config.yaml
n_kv_head: 12
norm: "rmsnorm"
rope_base: 23900.0
attn_scale: 0.21
bias: "none"
init: "uniform"
init_std_qkv: 0.049
lr_head: 0.0096
grad_clip: 1.0
schedule: "wsd"
decay_shape: "linear"
dataset: "wikipedia_en"
Each number is 50 + 15 x the weight over its row's rms, rounded and kept within 0 to 99. Layers, rows and columns count from 0. The size before them is the row's rms in percent of the matrix's.

# layer 12 attention query, 384x192, rms 0.0487, rows 97-130, columns 0-95
063:48 40 56 66 67 49 44 40 49 23 66 36 46 32 74 72 41 62 45 71 27 51 27 71 49 27 32 69 42 41 43 44 61 87 68 60 40 38 60 68 49 37 50 77 45 49 56 78 47 67 38 54 52 52 55 73 51 55 17 65 55 39 39 33 70 51 64 39 39 39 50 43 50 44 82 74 45 36 50 68 39 54 66 42 73 19 45 48 16 59 63 39 34 57 44 79
090:50 62 53 44 35 58 45 57 34 70 51 48 44 56 47 20 47 68 57 59 93 57 72 51 45 67 61 53 49 28 86 64 18 49 62 45 79 74 42 53 63 50 60 32 71 51 38 62 39 89 50 30 49 64 49 38 38 45 49 53 71 53 59 33 56 63 48 33 63 56 36 45 86 64 60 33 75 70 44 58 59 62 55 60 34 52 58 37 61 68 45 38 76 69 24 22
087:47 62 35 55 49 45 33 39 44 38 46 37 69 55 56 65 43 53 86 46 60 48 31 74 40 61 70 67 56 42 34 44 47 36 69 64 39 20 77 88 19 47 42 70 62 63 67 65 58 12 57 46 61 37 56 65 49 16 64 40 33 40 42 80 52 52 51 56 47 30 56 59 33 52 39 78 25 62 36 65 41 51 35 62 73 37 32 49 53 49 79 67 38 56 67 70
083:83 20 45 56 40 42 49 70 43 46 47 67 45 40 43 44 46 64 34 37 56 47 52 39 65 28 10 46 59 40 55 67 50 53 75 57 60 53 37 46 58 50 41 57 45 54 46 46 53 59 46 32 56 33 63 36 85 59 40 49 48 55 49 26 50 28 80 22 81 74 66 43 68 43 40 33 68 56 56 48 53 53 57 57 42 70 44 61 52 51 32 71 57 49 44 06
069:49 58 39 42 47 63 67 59 27 54 50 46 45 88 44 46 50 70 99 26 84 64 32 71 66 73 64 57 59 35 47 47 55 53 82 40 77 42 67 64 56 54 70 65 92 67 56 61 49 27 59 49 80 49 39 62 64 44 65 50 60 39 44 71 64 74 55 60 65 46 47 59 52 63 53 49 59 69 54 88 39 41 33 68 67 30 39 34 60 43 71 59 48 42 41 57
089:18 42 71 42 77 53 53 40 66 59 59 07 61 51 64 42 38 34 46 53 51 62 57 44 45 76 68 82 44 37 49 56 39 47 39 38 41 57 66 71 44 42 51 52 79 26 46 30 56 49 37 46 37 59 35 50 18 22 58 42 49 65 48 62 43 74 36 59 31 69 36 39 47 56 68 26 37 52 46 51 43 51 50 64 65 51 66 49 48 57 48 18 67 53 60 58
072:52 36 25 42 47 56 26 28 53 81 56 42 45 26 47 53 59 53 20 55 47 23 64 39 43 29 38 42 55 69 76 26 66 63 54 55 38 57 37 53 36 72 47 39 34 24 41 44 62 68 58 40 58 54 46 42 42 17 70 49 61 84 62 27 51 42 31 53 45 46 76 56 26 46 44 35 56 06 40 13 81 56 44 60 41 73 66 72 50 59 43 55 67 57 48 46
084:15 74 70 57 57 59 69 57 51 64 57 57 58 64 60 43 31 56 59 40 74 64 64 55 88 58 66 27 68 39 25 63 52 38 45 56 24 75 47 39 49 60 58 68 66 49 43 30 48 39 47 61 52 52 25 58 47 43 53 26 36 36 66 64 27 70 37 56 33 50 52 45 40 60 62 43 60 69 79 77 33 45 45 51 52 37 48 28 51 54 64 54 33 41 28 44
078:41 53 56 45 43 64 41 39 71 34 37 61 59 41 51 75 67 31 66 60 62 42 50 73 32 28 53 37 43 58 55 37 54 67 36 73 54 18 61 49 57 49 34 59 32 44 47 37 58 66 54 56 51 51 70 57 25 49 46 49 37 74 44 41 57 57 40 46 40 60 68 85 51 45 30 52 36 28 48 31 77 67 41 58 51 51 55 87 48 70 47 56 50 20 82 94
081:55 35 42 41 28 52 37 45 23 45 49 35 52 67 56 65 37 66 44 53 73 19 58 34 38 33 51 53 48 22 68 63 42 51 81 40 54 51 67 58 50 51 56 31 07 52 47 54 57 74 73 27 50 59 74 33 49 46 54 58 39 75 32 34 72 19 55 45 69 52 69 53 44 49 45 31 60 11 39 44 67 48 51 46 38 72 45 72 62 45 34 28 49 59 41 19
082:27 65 43 43 68 65 62 46 37 63 80 40 25 32 51 45 33 46 52 39 46 33 40 29 63 36 45 64 80 57 32 61 64 71 57 25 62 84 33 29 54 45 63 58 55 27 37 43 59 62 50 60 27 81 24 42 41 30 52 33 74 15 55 56 23 50 39 48 38 48 42 30 29 62 72 66 78 41 63 63 39 42 17 48 60 42 40 33 54 40 35 36 48 56 31 52
093:67 64 32 60 53 45 56 33 55 52 46 25 37 40 53 82 64 31 39 49 37 19 39 61 50 45 44 60 25 71 68 19 54 80 62 61 50 52 42 42 74 52 61 51 41 54 49 54 53 63 45 48 35 49 41 72 42 40 61 37 68 66 54 48 48 60 21 44 41 46 67 76 17 45 34 71 62 26 43 25 53 37 42 73 38 61 45 52 40 68 40 28 55 68 29 74
082:56 26 48 46 50 39 26 47 55 69 44 46 58 53 71 32 52 35 28 60 82 53 53 43 29 45 33 44 24 53 55 49 57 44 65 37 65 59 67 61 42 75 65 43 50 33 48 55 35 58 74 39 51 45 59 66 57 56 34 77 57 86 68 39 65 40 56 49 62 34 63 28 38 56 43 45 45 54 47 44 56 70 57 39 38 53 91 46 73 64 44 57 64 65 39 22
097:59 81 77 48 44 78 57 61 75 76 73 36 69 42 53 70 39 54 53 56 73 55 33 49 60 62 60 43 43 32 35 35 41 42 42 40 55 48 28 58 60 66 29 30 47 39 31 27 58 62 49 77 47 51 27 57 26 49 49 37 41 61 57 78 42 60 57 62 44 72 48 31 41 49 45 62 35 36 33 58 65 37 35 47 49 41 52 28 39 59 43 39 58 50 33 62
091:66 26 54 09 30 69 37 41 49 56 56 41 56 48 50 51 58 58 35 67 57 51 60 66 48 66 29 60 55 46 48 39 65 40 56 39 63 93 50 60 65 27 80 58 47 49 58 46 46 66 83 43 52 44 69 52 40 63 56 51 39 62 55 35 23 49 53 47 46 27 54 44 54 45 44 17 58 50 90 42 56 77 56 37 73 59 64 67 50 63 40 77 29 78 18 35
092:40 41 69 63 55 49 54 37 36 70 55 45 61 61 83 36 36 53 49 45 41 69 47 45 66 68 37 44 29 39 58 78 45 31 69 38 62 65 65 33 25 48 73 23 41 73 32 57 47 27 60 50 59 72 55 52 50 59 23 34 39 50 80 25 77 43 38 46 50 47 68 46 65 48 42 57 45 76 14 56 55 35 68 42 36 70 62 36 66 61 42 41 71 33 43 24
112:57 31 26 60 31 14 46 61 43 77 31 46 60 39 42 38 47 58 54 42 82 44 72 51 32 39 35 48 61 51 55 47 27 39 72 14 80 66 48 63 35 69 50 46 37 40 72 42 47 55 46 59 50 51 66 49 61 29 75 28 50 46 34 50 56 72 49 50 61 46 47 73 49 34 42 40 54 39 60 44 66 91 47 55 42 45 57 85 55 70 37 36 64 45 54 68
112:38 34 44 46 96 36 36 88 36 44 46 78 66 37 37 42 46 78 19 52 39 41 59 45 40 34 43 66 60 75 28 27 52 53 35 46 56 24 48 60 53 56 51 50 65 40 52 27 73 53 82 77 49 36 32 28 42 33 30 78 43 58 31 64 46 67 56 43 64 52 60 48 55 47 63 39 61 43 51 44 59 41 69 48 68 49 62 78 62 48 40 57 69 50 23 62
109:49 79 57 42 55 34 50 45 22 50 08 46 98 60 42 46 65 42 51 46 34 62 39 68 43 80 50 55 38 57 50 45 44 79 51 66 42 60 52 91 31 50 42 62 50 44 50 51 52 37 39 56 39 57 51 67 46 72 63 52 90 47 33 50 17 71 38 33 47 38 38 63 55 86 52 35 40 60 34 77 57 53 54 64 41 52 70 78 50 24 55 34 56 32 50 40
110:61 31 45 42 51 59 57 63 46 41 35 67 42 51 76 43 65 43 50 25 63 32 74 41 59 64 33 42 65 57 64 51 67 55 71 62 59 24 17 46 48 38 45 36 55 57 51 37 37 35 63 68 29 44 57 70 46 61 52 61 52 45 22 71 48 46 42 59 43 58 85 72 44 55 66 56 45 65 39 15 33 68 52 64 42 48 48 45 38 58 53 50 19 53 57 58
113:56 41 40 37 22 49 56 60 64 27 42 25 20 55 55 33 55 45 46 56 36 28 26 35 75 43 33 50 24 71 44 55 40 49 56 67 40 38 38 65 42 52 39 34 52 53 70 66 61 55 62 81 46 49 31 30 31 60 46 44 60 45 17 37 40 49 44 42 40 41 65 75 44 36 43 56 52 64 45 52 31 64 34 49 49 41 69 19 29 32 40 52 57 50 53 62
131:42 62 47 29 53 55 50 40 21 54 59 62 61 63 72 30 13 48 51 63 54 46 66 25 41 85 27 31 40 11 28 60 52 16 58 28 62 41 49 28 57 54 57 53 54 22 34 52 27 42 56 53 38 16 71 34 17 27 48 46 52 69 40 45 54 56 58 50 44 31 45 44 31 56 54 31 63 49 64 70 44 53 57 40 46 54 68 44 55 45 19 50 39 54 31 53
114:60 43 37 51 30 38 51 50 61 40 47 48 55 74 73 71 49 99 43 48 41 25 45 59 32 30 25 50 61 39 47 53 62 56 40 29 57 29 53 30 63 48 28 48 16 56 31 34 50 36 59 34 58 44 61 16 64 31 38 68 33 80 48 44 67 62 28 53 46 38 34 87 31 47 62 72 60 49 51 73 50 68 35 33 25 70 60 52 58 56 49 47 46 78 53 52
109:42 44 46 51 56 50 44 54 52 50 37 47 20 25 38 68 82 46 41 74 69 48 75 33 64 88 57 47 40 65 45 42 61 59 70 47 31 65 74 68 49 58 41 43 45 20 40 42 75 43 39 43 66 42 64 63 42 58 30 65 40 53 46 58 54 54 42 26 51 42 71 31 76 71 39 45 42 63 47 21 62 53 28 30 58 46 16 71 51 42 84 55 57 50 40 50
110:64 53 47 30 53 49 58 52 47 32 45 72 46 38 31 69 27 61 41 35 62 29 19 35 55 49 27 28 68 54 16 34 76 25 74 59 53 58 52 38 60 61 38 44 21 53 56 64 33 39 29 71 52 52 57 44 67 48 22 81 63 47 56 27 68 43 51 60 59 53 46 56 43 46 58 49 73 52 40 44 63 52 34 66 55 55 39 72 47 60 43 62 44 33 47 57
113:45 30 52 54 35 51 65 63 34 16 74 77 65 68 99 44 43 55 56 36 25 52 28 36 62 42 46 75 53 40 56 76 70 55 63 29 51 69 72 54 53 50 62 42 39 18 48 89 21 22 43 37 48 63 46 78 36 55 51 48 47 42 48 49 44 61 56 42 42 55 34 17 44 33 62 32 49 62 32 46 65 51 43 59 49 43 63 45 34 24 55 27 62 57 38 15
117:58 68 55 27 31 64 54 65 60 65 20 24 47 70 42 81 59 53 24 75 45 58 47 33 57 40 70 55 29 78 45 35 59 65 30 56 72 66 59 54 63 52 42 40 43 72 55 37 66 56 46 71 74 41 41 29 10 40 35 28 59 42 48 40 56 38 72 29 60 66 35 36 50 32 35 79 54 55 67 67 80 35 62 49 67 38 57 38 52 50 34 45 51 67 34 47
110:43 44 51 32 35 62 58 45 42 26 61 84 54 08 36 53 24 42 47 72 48 40 56 72 29 46 50 41 74 51 44 31 61 44 69 73 54 63 33 42 35 65 46 51 68 43 23 50 63 26 26 51 48 55 47 58 59 41 59 46 61 63 57 58 27 66 48 45 59 50 39 66 65 60 18 49 71 43 50 56 30 41 72 36 31 48 58 52 72 46 64 56 35 54 46 65
116:42 53 30 62 35 40 26 38 47 43 38 47 38 57 28 45 45 31 60 39 49 43 63 41 40 46 57 47 46 41 55 20 65 52 44 36 57 48 40 67 40 30 55 69 39 59 40 52 49 40 54 62 21 61 57 52 33 41 75 33 23 59 38 66 48 51 22 57 51 56 46 49 46 61 42 49 45 58 70 35 48 56 26 79 39 48 40 60 43 60 23 52 37 47 43 51
102:86 59 53 26 53 45 61 44 58 26 78 48 49 32 67 23 51 60 33 47 48 33 83 46 44 33 58 38 50 56 79 53 00 40 52 15 38 40 64 37 56 37 69 57 31 49 45 41 44 49 82 50 49 60 66 24 34 51 34 54 41 40 63 83 64 46 55 42 71 39 35 74 64 39 46 39 70 71 49 66 32 52 39 46 21 66 37 42 58 67 56 49 55 62 51 24
123:43 48 42 38 65 61 39 54 68 65 58 17 69 64 58 52 77 48 71 62 66 52 42 81 42 55 36 42 36 70 69 30 38 39 38 64 49 50 29 47 69 59 61 70 45 54 21 58 43 48 45 48 42 62 54 15 53 68 38 40 69 53 51 57 64 65 43 44 38 70 54 56 38 45 44 43 59 47 45 40 76 66 62 73 54 64 57 57 53 57 78 49 39 58 36 59
037:56 39 60 67 63 62 47 56 33 37 47 66 59 46 62 41 50 68 62 55 58 59 87 28 53 66 33 42 35 52 65 26 45 47 41 45 39 62 40 44 19 54 55 47 58 36 71 52 23 45 44 66 35 23 36 33 56 38 49 57 25 24 31 49 32 37 78 24 48 81 35 36 46 59 62 31 72 48 72 35 55 55 56 32 44 30 30 60 41 32 62 64 62 54 50 45
051:40 16 64 50 51 61 42 74 47 40 63 55 52 51 51 46 34 61 50 56 47 50 60 56 35 53 38 36 52 51 57 73 66 79 54 65 52 77 32 26 40 55 32 21 36 37 64 28 34 55 34 47 31 34 82 39 58 67 70 70 58 42 54 24 73 54 61 30 46 47 54 56 26 45 58 52 67 55 85 57 56 41 66 62 61 40 13 74 51 25 23 58 60 44 35 41
056:52 49 60 50 60 56 44 60 33 38 77 43 68 48 28 34 46 61 32 43 56 54 58 42 53 51 45 27 72 41 61 60 65 56 69 59 49 87 45 26 59 58 37 26 26 44 21 33 57 46 33 33 41 41 79 48 59 87 65 66 41 39 57 26 49 42 45 50 53 56 53 47 47 46 68 52 62 52 86 63 65 52 75 70 37 51 29 60 44 34 20 54 47 50 37 51